Weights of a small transformer language model: rotary positions, a variant of SOAP for these matrices.
Each number is 128 + 24 x the weight over its row's rms, rounded and kept within 0 to 255. Layers, rows and columns count from 0. The size above them is the row's rms in percent of the matrix's.

# layer 8 MLP up, 320x128, rms 0.145, rows 267-319, columns 64-127
size [ 92 102 101 102 104  94 113 104  94  96 100 108 105  99 109  87 100 109 100  96  98 102 111 101  89  99 102 121 101  97  97  88 102  93  98 107  98 102  97 101 104 107 106  83  98 102 103 111 106 104  95  91  91]
[[111 101 166 129 130 131  90 149 144  97 126 138 116 132 123 110 138 136 181 126 105 156 116 156 125  95  71 170 108 148 142 115 114 114 138 112 163 123 103 110 119 122 117 118 120  63 113 137 162 119 119 115 122 127 125 125 117 102 110  88 157 128 136 142]
 [ 88 143 112 168  74 140 151 119 109 147 182 119 172 145 134 114 112 122 138 151 133 123 123  80  93 122 128 157 144 120 120 119 166 109 118 172 135 162 114 158 116  91 154 165 121 126 145 137 101 104  96 126 147 104 134 154  92 149  93 117 140 147 118 172]
 [117 158 110 126 155 102 114 131 132 126 140 132 118 126 125 111 122 130 158 125 126 128 165  70 110 117 146 141 128 137 126 150 134 169 120  77 100  91 108 120  95 115 148 135 128 134 103 142  98 118 164  76  86 100 151 174 149 115  94 172 122 170 158  93]
 [158 108 128 123 130 145 132 150 152 136 107 116 132 106 102  93 182 125 101 121 126 155  98 157 149  85 114 140  97 106 169 159 146 128 107 174 120 112 112 152 160 134 106 100 158 170 142 147 156 136 181 129 116 149 148 143 123 116 156 134 109 131 128 139]
 [121 154 171 142 157 120 155 150 121 130 146 120 136 159 148 124 168 115 123  77 147 119  88 117 112 143 115 108 139 125 102 113 111 114 146 130 140 105 127  86 153  68 141 109 127 120 120 127 124 128  70 106 121 169 151 144 151 127 118 157 141 144 154 171]
 [125 106 114 135 140 117 122 148 100 107 127 108 134  88 165 126 108 144 123 136 125 162  91 108 117 130 139 123 159 146  97 122 100 149 109 122 104 110 113 154 161 148 125 129 148 163 156 151 160 133 104 140 121 164 130 108 161 148 108 143 105 120 109 146]
 [127 100 118 115 155 130  68  98 161 103 154 103 126 156 102 180 146 152 116 102 140 131  99 144 143 138  95 131 157 126 120  95 152 139 116 113 124 137 132 109 133 173 143 147 121 179 124 104 113 144 131 119 143 151 132 116 115 185 103 179 118  70 151 136]
 [ 85 114 140 145  90 164 129 123 137 113 161 114 144 115 112 162 109 112 142 114 108 134 108 160 101 116  97 175 151 101 150 163 141 116 102 132 128 134 133  80 144  98 126 136 118 131 146  80 124 134 166  90 111  78 121 139 137 110  93 115 136  54 145 143]
 [148 149 112 141 104 112 126 176 192 116 117 183 136 128 143 168 139 141 154 138  82 105 121 104 159 127 120 114 108 108 116 127  79 104  92 124 141 119 104 158 142 118 199 113 150 155 138 103 109 146 148 132 139  79 146 109 149 102 112 145 112 154 126  96]
 [113 158 140 157 107  92 120  95 124 119 130 167 115 144 119  72 150 129 117 116 129 171 158 112 122 108 126 138 122 198 175 159 122 110 144 108  87 162 186 139 113 123 101 128 136 108 127 173  94 127 148 156 125 121 139 130 158 134 165 141 120  90 174 134]
 [155 150 134  77 111  90  91 139  98 152 103 133 163 168 116 154 127 133 114 153 133 142  98 193 132 102 100 104 131 116 142 134 163 119 123 130  97 112 154 128 127 108 107 121 103 123 103 128 123 202 161 149 116 131 156 130 139 116 146 110 172 171  87 130]
 [ 98 168 154  87 112 133 161 137  97 128 103 104 129 127 159 113 119 165  85 114 120 124 117 119 145 127  63 145 135 185 109  88 140 101 121 136 144 126 111 105 136 135 113  92 102 110 159 122  90 108 143 167 122  77 162 134 126 121 124 139 120 180 105 140]
 [158 156 103  81  85 133 138  92  95 143  98  96 137 143  82  98 140 113 144 131 141 112 104  94 169 140 159 159 138  94 181 109 128 152 158 136 138 119 126  90 131 115 109 129 117 160 126 109 126 128 110 163  99 154  94 105  86 137 124 168 149  73 121  91]
 [117 128 160 154 119 125 168 114 155  89 149 129  77 136 137 140 136 130  89 121 144 106 120 121 109 141 120 135 122  94  87 101  98 136 100 159 113 166 141 149 128  92 181 112 118 114 103 121  86  96  88  87  90 157 166 137 134  95 115 121 109  85 146 109]
 [146 119 132 152 137 100 129 107 116  95 143  84 148 163 146 103 107 152 130 183  97 130 118 161 118  94 141 129  76 100 156 125 121 180 140 141 130 141 109 172 117  88 162 132 124 128 118 141 160 114 164  87 137 144 148 114 135 138 110 130 126 149 148 150]
 [128 144 125 151 153 157 109  96 143 119 114 140 137 105  98 162 134 146 141 140 156  95 140 140 108 153 116  98 114 162 114 143 135 117 166 106 163 114 116 154 125 154  93 168 101 122 174 114 140 126 137 138  76 114  69 115 131 141 163 173 176 125 135 101]
 [117 129 138 145 116  90 135 113 130 115 100 148 109 115 165 109 140 145 103 183 100 121 120 117 120 139 114 154 143 169 119 103 108 130 132 130 115 147 106  98 115 127 124 144 132 140 117 131 164 134 113 157 125 142 139 109 108 141 106 162 111 150 121 112]
 [143 134 114 127 144  68 109 156 155 166 159 168 126 152 107 153 147 147 144 118 119 110 160 139 153  87 124  98 130 111 162 149 118 137 143 127 146  74 112  89  99  82 120 151 150  89 113 169 102 139 129 149 142 125 141  87  78 121 143 120 120 127  87 119]
 [127 147 135 125 108 146 143 169 126  79 152 168 128 143 104 121 118 160 153 114 140 165 144 131 139 116 118 104 112 144 161 149 137 152 158  97 112  73 104 136 118 138  85 117  93 123 145 133 131  74 134  91 165 160 135 167 119  99 142 126 104 118 167 130]
 [155 119 166 135 132 113 111 122 128 113 128  95 180 104 163 110  98 176 123 124 146 126  81 113  77 102 135 128 116 141 117 121 135 113 144 142  92  93 103 114 109  86 126 153 105 163 115  99 138  51 111  90  94 140  98 131 103 125 123 120 145 161  91 144]
 [103 147 161 152 120 152 153 139 110 114 197 135 156 136 135 177 146 158 137 183 108  97 112  98 135 139 111 160 166 152 116 138 129 166 122 165 140 131  84 155  86 130 131 136 150 120  85 142 122  93 139 132 145 173 111 132  94 107 126  93 140 125 117 140]
 [121 184 122 122 121  99 117 155 141  94 129 129 138 119 125 152 150 126 142 138  89 146 147  75 123 133 146 127 174 142  87 132 142  82 120  76 121 101 142 162 132 126 138 111 111  79 144 134 130 109 103 124 156 158 113 113 148 129 122 167 151 131 175 122]
 [149 109 134  99 124 131  94 136 181 121 130 177 108 149  94 112 130 152 117 103 130 123 118 135 105  85 125 155 108 160 117 128 169 170 106 155 102 137 130 162 128  93 118  91 133 144 126 126 111 129 129 123 166 156 118 112 126  88 116  87 122 122 140 149]
 [115 149 136 170 104 125 175 149  92 114 147 156 116 131 114 101 112 114 167 125 107 153 164 120 101 144 143 105 116 125 109 109 119 148 131 121 127 137  90 158 122  85 121 147 105 119 146 142 138 161 109  93  81 108 138 130 126 125 144 136 126 129 118 122]
 [ 99  98 127 102 155 155 112 113 118 100 131 108 114 119 129 111  99 141 150 125 127 167 121 113 119 133  93 170 130 154 118 113 126  74 146 150 123 165 166 124  98 100 105  99 143 146 166 129 112 139  94 169 136 137 131 103  96 129 147 132 147 126  99 145]
 [114 140 101 121 137  89 155 130 123 127 118 142 123 130 137 148 152 106 147  72 168 132  92 137 119 122 172 133 121 133 142 107 111 105  79 128 126 116 133 134 136 138 143 119 143 170 155 151 179 105 110 131 133 163 108  80 143 125 103 129  97  94 157 125]
 [105  81 143 105 135 133 113 151 127 132 130 139 115  91 123  81 126 134 125 112  96 136 131 133 168 131 110  83 108 143 149 137 145 122 100 108  97 153 153 101  86 132 129 136 141 127 152 129  62 144 130 141 108 132 162 135 137 112 139 133 150 142 134 159]
 [126 153 134 163  94 139 126 115 112 105 134 108 138 113 133 136 150 173 131 153 130 143 122 170  82 104 129 127 123 119 169  89 103 121 148  71 152 115 152 155 161  95 153  99 122 111 101 158 124 117 109 123 134 113  96 103 139 131  88 166 160  66 161 163]
 [ 89 145 128 137 166 135 124 108 109 116 151 126 123 107 138  87 109 134 178 146 169 152 110 144 171  97 204 129 146 136 101 126 141 178 114 129 138 110 127 143 130 113 120  98 137  97 118 164  98 106 146 146 119  92 152  85 128 102 126 129 157  88  92 112]
 [115 142 107 124 110 122 100 137 168 143 159 133  55 152 104 122 116 106 127  85 129  70 126 104  94 122 115 138 103 119 163 152 172 103 139 161 128  84 113  99  95 152 152 128 128 141 138 142 131 107 159 149 107  79 138 147 120 138 139 108 124 122 107 130]
 [132 151 133 136 112  74 127  93 107 128  99 153 151  89 122 143 128 163 132 110 114 153 120  87 123 138 179 126 115 117 107 105 141 116 134 140 177  80 121  94 116 113 191 114 106 152 110 117 150 112 134 140 140 148 131 104 170 134  90 105 161 141 197 150]
 [119 189 116 150 122 126 141 149 145  84 147  97 101 102 128 104  95 145 157 110 107 140 123 129 149 126 130 138 135  89 106 162  94 138 138 109 146  83 174 180 115 123 106 148  78 114 129 163 149  82 123 126 140 146 175 123  96 112 122  98 102 141 157 124]
 [145 124 150 170 141 124 104 136 106 130 147 155 132 135 152 127 192 151 103 163 138 104 145 159 164 133 168 134  95 155 176 148 127 162 125 176 125  98 118 123 146  86 116 162 113 133 117 130 156 172 143  96 118  98 112 101 128  95 121 163 125  95 173  99]
 [ 96 110 110 111  90 114 135 118 113 133 114 129 133 119 113 178 135 132 112 137 116 140 144 166 158 131 149 135 129 192 176  99 110 127 154  90 133 165 108 152 108 118 120  90 116 151 107  82 133 133 156 131 150 162 146 117 153 119 125 118 126 142 117  99]
 [105 108 132 143 126 131 133 123 129  99 109 123 116  92 122 174  89 138 105 115 109 117 133 148 148  85 166  75 144  78 115 159 139 194 114 127 120 118 133 152 149 135  78 125 118 151 124 111 136 112 142 140 173 106 152 155 136 109 151 172 125 118 164  56]
 [158 156 112  83 153 163 140 132 121 104  93 155 119 155 118 120 120 156 104 101 112 143 149  98 110 128 115 124 101 129 125  95 135 142 110 134 105 148 105 155 152  93 152 119 145 137 101 147  94 158 103 131  99 114 134 113 141 126 102 112 112  89 170 117]
 [138 118  76 174 138 115 144  89 133  87 127  94 131 116 139 118 119 134 152 138 117 135 163  85 130 155 124 145 110 122 137 146 114 137 152 139 141 130 129 134 120 147 114 135  85  86  89 161 119 110 184 121 109 120  99 150 134 147 120 126 113 112 132 165]
 [101 114  84 120  98 142 164 126 127 162  84 126 118 102  96 128 111 140 151 141 128 128 116 123 135 143 117 131 146  93 127 154 139 137  95  75 129 137 190 141 117 101 111 142 200 150  96 113 132 138 141 136 129 117 123 152 113 156  99 173 152 139 151  85]
 [115 102 140 170 114 102 133  97  82 168 141 145 115 129  97 134 142 137 164 150 123  99 185 122 134 117 125 125 135  94 143 125 132 112 100 110 112 104 137 108 127 137 113 159 128 143 164 108 125 131 140 136 132 112 171 114 133  93 121 133 128 142 123 107]
 [162 155 152 110 151 111 166 185 171 149 119 127 132 124 148 133  95 115 141 116 152 117 211 142 121 119 142 128 150 114 120 105 138 138 129 137 124 149 132  96 121  94 127 162  69 103 147 144 132 129 122 122 102 111 179 134 119 124 167 110  88  91 146 166]
 [153 161 138 141 104 107 126 137  97  62  93 124 122 134 105 101 115  95  48  96 122  92 145 122 112 128  98 161 127 130 114 113 146 133 112 148  84 135 140 122 103 113 103 137 116 120 114 165 134 110 122  86 142 129 113 124 105 135 158 132  89 132 129 141]
 [131 135  88 150 134 150 111 117 123 113 135 153 130 110 134 130 129 137 143 129 118 137 148 158 143 138 157 156 118 132 127 144 115 115 112 166  85 180 105 105 142 112  41 108 155 152 130 128 109  91  57 134 131 142 152 129 126 146 102  96 121 157 136 111]
 [142 128 127 100  92 178 162  86  97 126 135 117 144 130 137 152 132 159 144  97 157 155  97 113 150 124 175 128 127 160 167 172 133 131 132 105 133 108 107 116 109 159 132 129  93 130 136 135 129 146 112  68 146 136 127 114 108  89 115 137 178 123 131 144]
 [126 135 146 129 152 151 154 118 145 129 132 154 106 130  87 127  87 106 119 175  98 131 109 122 118 116 118  84 160 106  95 145  79 111 149 109 137  89 160 109 200 163 140 109 126 106  94 135  82 175  92 126 148 150 169 104 157  63 102 165  98 124 117 138]
 [133 102 137 161 116 158 131 108 111 107  90  90 132 122 155  74 131 140 144  90 190 108 132  95 140 135 146 134 155 128 106 165 163 154 135 117 133 173 109 151 159 141 125 122 166 138 108 115 150 132 138 154 137 124 153 157 117 115 172 132 142 121 165 119]
 [134  96 161 118 131 129 103 132 123 121 134  81 135 128 125 139 148 103 112 186 101 127 180 115 114 141 108 150 130 133  97 165 159 177 108 140  97 116 137 157 136 122 177 130 208 136 124 128 175 118 154 152 131 106 150 152 160 132 106 175  79 139 111 116]
 [113 160 116  89  97 101  97 172 147 122 110 154 152 109 136 133 137  83 116 116 109 140 162 111 116 129 103 135 140 116 140 128 114 148 156 111 117 159 157  98 167 143 134  95 115 139 130 120 130 129 123 173 105 182 142 167 124 105 158 104 118 115 152 138]
 [ 97 112 104 111  94 129 110 138 155 143  82 145 134 162 108 104 118 117 130 127 113  96 144 115  89 114 110 127 155 190 118 105 107  97 136 130 175 176 130  91 120 156 193 107 195 164 126 106 128 135  85 105 135 125 107 144 102 142 152 130 119 137 105 182]
 [148 126  96 118 141 115 135  92 106 154 108 104 138 128 161 125 168  99  99 103 115  97 119 133 106 140 132 155  73 160 131 198 105 149 130  94  87 163 134 109 138 138 153  92 167 137 107 115  82 141 102 118 166 108 146 138 109 121  98 111 126 110 154 106]
 [139 155 119 126 130 148 144  81 153  92 137 104 166 116 105 135 151 100 106 140 138  78 107 159 131 139 122 160 159 142 159 150 150 139 122 131 117 124 102 105 156 128 123 105 135 182 111 135 156 117 135 109 115 163  96 119 153  94 127 110 101 123 152 121]
 [122  82 124 157 147 157 112 174 133 133 133 129 156 128 140 136  92 189 100 113 160 142 111 137 164 110 133 106 107 158 127 139 171 137 109 145 120 184 120 111 128 130 121 184  99 122 121 132 115 117 121 101 137 154 131 146 153 160 147 126  89 121 144 124]
 [106  97 129  97 111  79 109 149 104 141 137 118 128 146 162 147 124 135 118 131 147 105 110 138 132 166 132 145 130 154 150 115 180 124 102 120  99 162 111 109  99 173 132 104 111 119  90 138 132  95 136 119 143 127  77 136 173 158 102 113 118  99 154 126]
 [ 93 175 126 170 122 162 157 147 118 146 122 112 164 120 101 125 125 127 121 144 129  78 121 127 124 117 148 137 125 140 130 175 119 132 111 116 193 188 131 120 123 138 112 130 120 140 155 145 108 112 121 165  99  90 139 122 126 110 166  79  92 103 150 129]]